{"num_hidden_layers": 16, "hidden_size": 384, "num_attention_heads": 3, "num_key_value_heads": 1, "head_dim": 128, "intermediate_size": 1024, "vocab_size": 8192, "hidden_act": "swiglu", "norm": "rmsnorm", "norm_place": "pre", "norm_eps": 1e-05, "positions": "rope", "rope_theta": 10000.0, "rope_fraction": 1.0, "qk_norm": true, "attn_scale": 0.0884, "bias": "none", "tie_word_embeddings": false, "parallel_block": false, "init": "uniform", "init_std_qkv": 0.0147, "init_std_o": 0.0, "init_std_up": 0.0147, "init_std_down": 0.0, "optimizer": "soap_variant", "learning_rate": 0.00501, "lr_mult_o": 1.19, "beta1": 0.95, "beta2": 0.95, "lr_head": 0.0083, "warmup_steps": 46, "schedule": "wsd", "decay_fraction": 0.693, "decay_shape": "linear", "final_lr_fraction": 0.0, "batch_tokens": 131072, "max_seq_len": 1024, "doc_mask": true, "train_tokens": 331600000, "max_steps": 2530, "dataset": "wikipedia_en"}
Each number is 128 + 32 x the weight over its row's rms, rounded and kept within 0 to 255. Layers, rows and columns count from 0. The size above them is the row's rms in percent of the matrix's.

# layer 6 MLP gate, 1024x384, rms 0.105, rows 56-66, columns 192-287
size [106 107  90 108 109 103  92  91 103  95  88]
[[ 83 109  81 112 141 121 146 110  99 104 124 199 123 136  50 116 135 161 132 162 155 180 111 119 126 140 113 141  85  93 111 137 125 160  78 107 123 129 126 173 138 117 132 100 155 114  85 133 117 140 138  93 130 100 145 152 118 177  65 147 159 101  73 115  93  92 128 134 119 112  93  87 117 120 190 172 127  66 135  90 110 122 120 109 134  98 130 135 139 134 137 114 127 144 106  97]
 [ 66 151 114 115 128 114  85 118 136  84  85 117 120 150 126 124 143 125 111  68 103 163 130  89 151 166  66  88 128 153 103 168 106 143 101  68 163 129 160 113 107 144 111  84 106 101 115 116  91 106 148 152 181  98 101  97  94  87 121 128 117 132 159 122 119 154 110 107 104  74 146 137 132 152 127  83 103 161 125 109 142 126 148 149 156 119 113 150 154 169 164 152 130 141  77 155]
 [191 108 217 108 141 136 150 108  84 134 124 140 161  96 120 146 147 143 153 101 129  99 134  92 181  80 109 157 125 103 191 133 118 122 157 122 111  72  98 134 152 108 148 152 126  74 198  93 130 132 164 135 145 107  75 132 221 127 147 173 114 119 115 117  75  86 137  94 142 133  54 117 133 118 160  55 142 197 127 100 171 174 148 136 143 134 111  85  73 139 137 128 103 113 153 119]
 [119 153 150 184 125 167  94 148 126  87  55 146 144 137 105  41 120 201 132 160 112 103 110 147 166 107 145 111 144 129 161  68 112 183  83 105 149 148 123 146 105 121 125 156 166 117  63 107 104 146 108 113 114 137 118 118 157 131 136 149 127 127  80 104 209  85 115 105  91 111 183 151 162 149 112 114 142 134 146 133 153 120 163 111 138 162 156 107  73  92 150  57 121 114 177 176]
 [124 138 141 173  90 103 163  95 189 104 122 179 146 131 125 123 111 153 148 127 152  92  69 131 144  42 112 202 122  93 148 118 198 113 148 101 116 101 109 127 131 129 130  88 150  98  85 123  76 174 153 210 144 169  99 116 165 149  88  95 129 169 126 107  93 150 158 109 144 136 164 121  70 137 107  89  70 130  92 115  96  79 137 120 155 151 116 140 121 101 136 120 106 158 119 102]
 [ 98  79 114 114  86 108 167  78 125 120 119 150  61 118 125  98 118  82  68 134 146 121 104  82  68 119 126 151  86  55 105 107 149 172  64 151 112 110 179 150 151 165  51 136 158 119 145 121 119 150  74 142  96 102 117  85 132 147  80  99  99 126 189 116  98 145 177 139 125 146 183 150 160 173  99 143  79  75  65  86 119 124 155 188 153 103  40  89 127 105 138 155 188 142 122 127]
 [ 81 158 128 128 137 109  76 113 187  88 125 129 104 162 108 139 128  97 141 113 140 124 146 168 145 177 130 168 198 149 140  81 103 131  72 188 119 114 113 111 164 159 119 114  98 142 134 116 134 125 140 116 100 117  72 115 110 169  76  69 110 188  94 125 123 155 143  77  98 118 124 108 134  91 112 122 117 136 127 103 118  91  85 139 165 145 140  64 149  95 151 116 128 186 133  70]
 [145 126 122 152 122 114 149 107 124 168 100 166 117 126 150 178  98  93 144 111 121  91 100 133 139 165 126 126  93 128 103  92 119 101  72 182  98 160 134 163 113  92 147 141 147 123 120 121 104  81 124 109 138  95 135 139 121 170  91 160 142  95 106 100 148 141 145 137 128 163 119 156 148 156  72  69 147 111  80 167 137  88 135 146  74 162 128 130 198  82  73 149 138  93 112 144]
 [153 124 126 154 137 118 114 128 134  92 151 163 130  98 137 105 141 109 129 110 139 104 127 123 174 143 130 163 112 134 154 116 102  83 155  82 142 144 153 136 101 173 156 154  72 166 155 150 133 163 144 165 142  99 125 203 126 144 194  93  94  97 151 128 123 107 101 124 151 169 156 111 159 185 109  93  94 134 161 109 205 120 127  68 166 100 134 130 125  93  82  89 157 110 140 127]
 [ 81 146 117 103  95 139  84 168 170 136 128 122 155 130  89  47 102 150 121  99 111 133 117 113  63 133 100 107 145 135 181 180 106 119  86 181 102  64 157 180 178 113 161 112  80 128 182 121 131  91 178  86 168 162 126 111  71 166 132 129 108 188 103 125  67  98  99  61 133 121 194 126 157 147  95 140 150  94  69 132 130 180 111 118 106 129 130 171 172 148 103 131 148 108 142 156]
 [142 158  48  79  94  65 123 156  44  92 157 167 149 159 169 123 110 142 124 166 142 121 152 134 100 135 135 149 119 168  82 146 140 125 137 155 129 136  67 116 134 111 107 147 131 155 144  83 103 118 135 117 140 141 203 107 140 147  64 101  91 162  87 183 144 159 136 153 114 126 113 134 141  70  96 145 125 107 146  77 200 139 165 158 114 137 117 106 201  93 108 117  83 133 117 140]]
# layer 6 MLP up, 1024x384, rms 0.106, rows 56-66, columns 192-287
size [ 98  99  87  99 112 103  97  95 103 100  87]
[[ 68  85 120 165 136 138  47 113 126 151 106 162 130 133  97 162  99 146 135 161 139  83  53 109  44 137 131  88  72 105 118 162 151 115 104 130 119 115 159 150 154 113  56 150 124 149 140 129 133 104 144 111 115 126 128 109 143 130  98 138 124 119 131 137 157 115  99  95 170 172 104 101  96 162 145 187 112 143 170 150 167 107 137 197 115 120  99  90 105 147 133 176 107 108  57 136]
 [133 116 136  94  81 165 178 136 126 111 139 101 152  82 161  94 146 136 130  52 132 151 125 110 125 149 140 155  79 115 146 130 108  70 146 152  85 131 130 157 128 114 100 165  87 131 112 136 121 142  84 150  64 121 154  76 107  80  63 175 151 186 152 175 149 137 146 142 132 119 164 162 179 144 115  96 140 128 139 164 164  87 238 127 149 175 139  90  82 193 122 157 121 126 105  65]
 [158 178 133 133 120 150 139 108 128 179 118 156 154 178 123 193  78 140 199 115 155  72 109 162 152 143 157  98 107  58 107  72 162  94 144 121  93  54 122 154 122 126 120  88 160  81  85  89  75 105 105  99 156 155 118  97  98  89 102 116 162 111  81  53 149 109 121  74 100 130 122 132 144 125 146  92 157 108 166 147 109 134 147 168 141 122 198 119 197 134 121 120 179 135 148 117]
 [152 170 218 126 153  93 129 159 168 156  98 105 147 101  82 188 168 136  88 111 140  77 156  62  72 128 139 125  99 143 130 150  91 137 100 166 115 120 157 103 146 131  38 131  61 131 211 170 144 166 172 131 136 129 154 154  52 160 126 105 143 159 162 145  84  88 135 102 127  73  72 144  95 120 127  76  70  97 112 100 183  56 120 151 124 103 137 145 143 158 127 188 116 164 118 163]
 [131  94 129 138 154  98 171  96  80 109 142  54 103 179 141 136  74 128 138 158 101  97 196 125 134 116  99 103 139 161 131 136 104 179 189 110 129 148 125 209 105  85  95 186 106 101  79 155 164 169 123  98 157 146 162 146  88 144 135 165  73  57 138 129 147 172 185 172 128 133 129 180 112 144  73 163  99 131 112 136 154 135 148 133  93  91 135 132 217  86 134 127 136  89 180 161]
 [117 153  96 200 172 129  96 143  82 119 152 150 196 201 153 137 114 163 131 133  94 138 183 146 116 217 129 125 111 106 171 159  94 136 198 105 104 146 132 163 112 108 156 111 138  69 165  89 125 104 131 101 174  92 154 169 134 171 143 176 126 110 154 118 118 125 128 143  61 132 194 182 142 130 124 176 116  71 205  86 135 152 146  60 118 162 162 127 163 136 135 183 145 128  96 133]
 [ 52  89 171  99 194 122 150 123 158 139 133  99 115  92 185  64 175 119  60  90 117 159 150 124 127 114 134 104  88  73 162 185  75 156 125 104 118  86 140 103 149 119 110 137  79 118  80 167 124 101 105 140  88 122  98  83  66 125  96 145 190 162 152 132 127 124 134 124  96  30  81 119 116 138 167 121 137 141 149 170 124 153 126 140  80  84 153 127 158 111 138 142  98  98 110 107]
 [164 179 158  94 110 114 150 119  90 219 114 113 165 128 147 106 147 103 140 193 145 130  84 131 192 130  55 147  51 164 176 134 116 148  51 172 178 145 137 169 109  85 131 169 155 154 160 120 111 143 148  58 154 107  56 203 144  69  69 138 105 137 117 113 113  56 134 139 132 148 124  96 164 114 140 111 138  74 143 118 101 150 179 138 163 130 129 143 174 127 133 193 107 140  74 173]
 [ 89 213 141  50  90 157  99 150 134 109 134 127 145 132 126 142 105 194 122  85 113 131 188  52 171 134  98 203 175 117 128 110 125  63 165 125 142  80  72 169 143 140 125 118 158 205 165 142 124 153 159 101 160 110 189 109 155 111 162 143 157  83 107  96 127 133 145 190 162  94 126 128 143 144 154  97 119 117 101 157 140 150 137 156 129 140 124 100 174 135 150 171 173 164 204 134]
 [136 116 170 163 144 121  93 207  68 106 106 116  87  35 184  78 156  88 152 186  94 141 132 139 108 108  93 104 123 139 184 122 135 197 186 159 135 153 191 169 149  82 107 126 167 145 159 184 112 149 150 169 154 146 220 151 136  54  91 145 135 135 193 119 155 144 162 166  97 127 155 126 130 126 140  84 123  92  99  74 123 117 145 146  95  96 101 133 179 133 105 180 177 115 174 152]
 [110 160  70 128 122 142 124 108 121 158 145  62 158 204 193 133 113 112 138  89 114 120 116 113 113 160 162 148 149  91 103 101 116  99  67 140 161 190 150 139 143 100 145 169 187 154 120 135 101 125 135 150 136 128 143 118 126 109 168 160 146 184 157 112 105 121 109  74 110 123 154 115 126 123 157 130 161 131  87 125 154 137  81 123 173 126 108 158 186 154  94 119  95 126 125 128]]
# layer 6 MLP down (transposed), 1024x384, rms 0.101, rows 56-66, columns 192-287
size [104 102  96 101 107 102  98  95 108 105  95]
[[101 176 106 115  72  95  78 148 112 131 149 180 160 117 103  92 114 133 119 129 160 110 123 108 108 155 116 101 145 187  95 137 154 110  76 105 117 121 132 153  56 159 138 148 113 157 189 125 138 128 127 123 190 108 102 116 170 171 117 101 111 127  83 126 187 130 153 120  73 148 132 177 163 110 137  98 168  67 162 127 155 158  81 142 155 119 164  66 129 197 121  99 118  88  78 135]
 [177 122  94  76 153 135 122 121 108 151 125 160  71 128 120 119 177 133 124 125 154 110  34 116 125  80 130 130  89  77 131 103 169 156 155 146  44  51 172 131  99 159 147  92 130 170 124 145 115 102 100 183 139 161 110 156  82 106  76 118 109 141  88 126 156 149 158  97 128 129 147 102 135 215 112 120 183  96  58 144 139 165 190 116 127 143 117 140 130 149 195 161 143 112 128  86]
 [123 192 148  93  53 177 110 167 161 111 168 100 154 145 100 154 184 123 171 161 109 156 164 139 106 108 103 114 124 135 111  51 163  84 125  88  93 115 101  49  83 158  94 165 152 102  69 121 134 131 132 152 104 158 147 157 147 136 102 205 163  94 157  33 128 125 111  66 133 118 145 159  92 152 173 125 156 135  93  61  78 182 154 128 153 145 110 154 142 132 141 144  93 116 149  58]
 [166 134 155 174 170 118 170  87 166 114 156 116 107  90 149 114 114 144 110 127 135  86  87 114  70 162 129 109 121 193 164 165 165  89 123 145  92  89  78  93 136 143 123  57 114 152 135  88  79 119 101 180 134 128 110 182 122 151  75 110  89 153 112 103  58  73 118  99  86 141  40 136 139 122 130 124 116  86 194 136 199 176 124 161 112 119 112 118  93 142 105 128 112  95 153 127]
 [ 61  47 158 131 159 140 113 103 119  85 146 108  63 152 113 109 109  98 145 154 107 120 104 116  58 114 124 158 132 127 112 127 104 128 138 130  84 146 121 130 134 100 127 195 120 121 104 124 119 153 138  67 135 166 119 156 120 107 131 174 104 111 147 162 179 108 206  96 142 178 171 164  96 149 147 124 205 131 144 135 171 123  98 107 158 141 153 143 198 120 155 135 101 111 208 136]
 [179 146 107 131 151 129 113 108  57 136 136  87 124  99  88 104 135  91 160  68 148 106 170  68 125 170 138 119 150 130 107 174 158 102 136 130  94 135 117 132 133 148 121 101  95 145  82  84 115 105 142  87 121 111 197 126 122  80 123 158 146  89 142 175 115 115 164 128 144 113 157  93  85 160 104 110 118 109  90  90 139 106 160  24 174 128 165 128 106  78 122  90  84 125  96 102]
 [ 76 137 129 115 129 140 115 134 176 177 172 157 160 149 164 124 191  97 121  74 135 168  89 100 160  98 138 112 109 142 188 130  99 118 130  95 170 183 154 129 158 137 155 121 117 125 147 164 160 116 169 149  72 121 137 131 119 127 127  75 175 171 110  98 149 154 182 166 134 170 125 187 137  98 153 156 136 107 164 130  99 139 155 133 126 107 124 104 138 132 131  66 161 116  97 102]
 [112 150 144 172 122 140 145 138 127 150  85 147 140 128 143 162 114 102 117 136  99  99 118 135  94  69 173 144 178  88  98  89 119 171 130  91 102  86 142 183 115  82 171 121  95 174 188  84  82 142  77  86 215 141  89 146 124 171 157 125 155 104 154 143 179 150 159 127 150 120 144 151 127 118 146 132  96 140 163 116  80 123 128  77 135 135 148 131 115 117  96 155 153 164 118 107]
 [189 141  98 151 149 133 154 188 126 115 150 108  47 167 152 149 134 110 159 119 114 178 102 124 109  93 135 122 119 178  81 139 122 104 171 131 131 138 144 133 207 136  95 129 153  83 160 104 119 120 131  81  74 129 150 118 127 162 123 139 144 118  97  93 102 110  92 134 117 109  78 147 106 147 155 141  47 136 106 112 113 197 110 136 116 119 151  96 156  50 147 132 120 189 132 160]
 [131  94 163 130  77 129 111 174 123 153 137  99  70  93 144 138 157 105 171 100 117 142 159  96 103  58 113 142 124 131 150  96  98 143 157  52 154 120 102 121 119 149 150  67 133 172 171 141  94 105 120 154 188 113 188 115 130 154 156 127 139  91 130  89 139 142 158 156 113 123 116 106 117 120 121 140 135 134  39  90  54 152 135 160 181 102  99  64 124 137 171 131 109 182  82 135]
 [123  51 186 166 160 154 138  89 153  98  93  71 136 149 100  84 159 178  79 167 138 152 119 125 117 134 139 160 124 110 100 110 126 114 110 133 102 116 190 186  96 210 144 153  66  78 111 117 121 103 133 163 121 121 111 125 128 144 138 172 119 147  73  68 154  77 118  86 134 152 134 150 114 111 155 121 122 157 142 141  50 157 134 103 152 138  88 141  43 136 121 132 123 205 144 106]]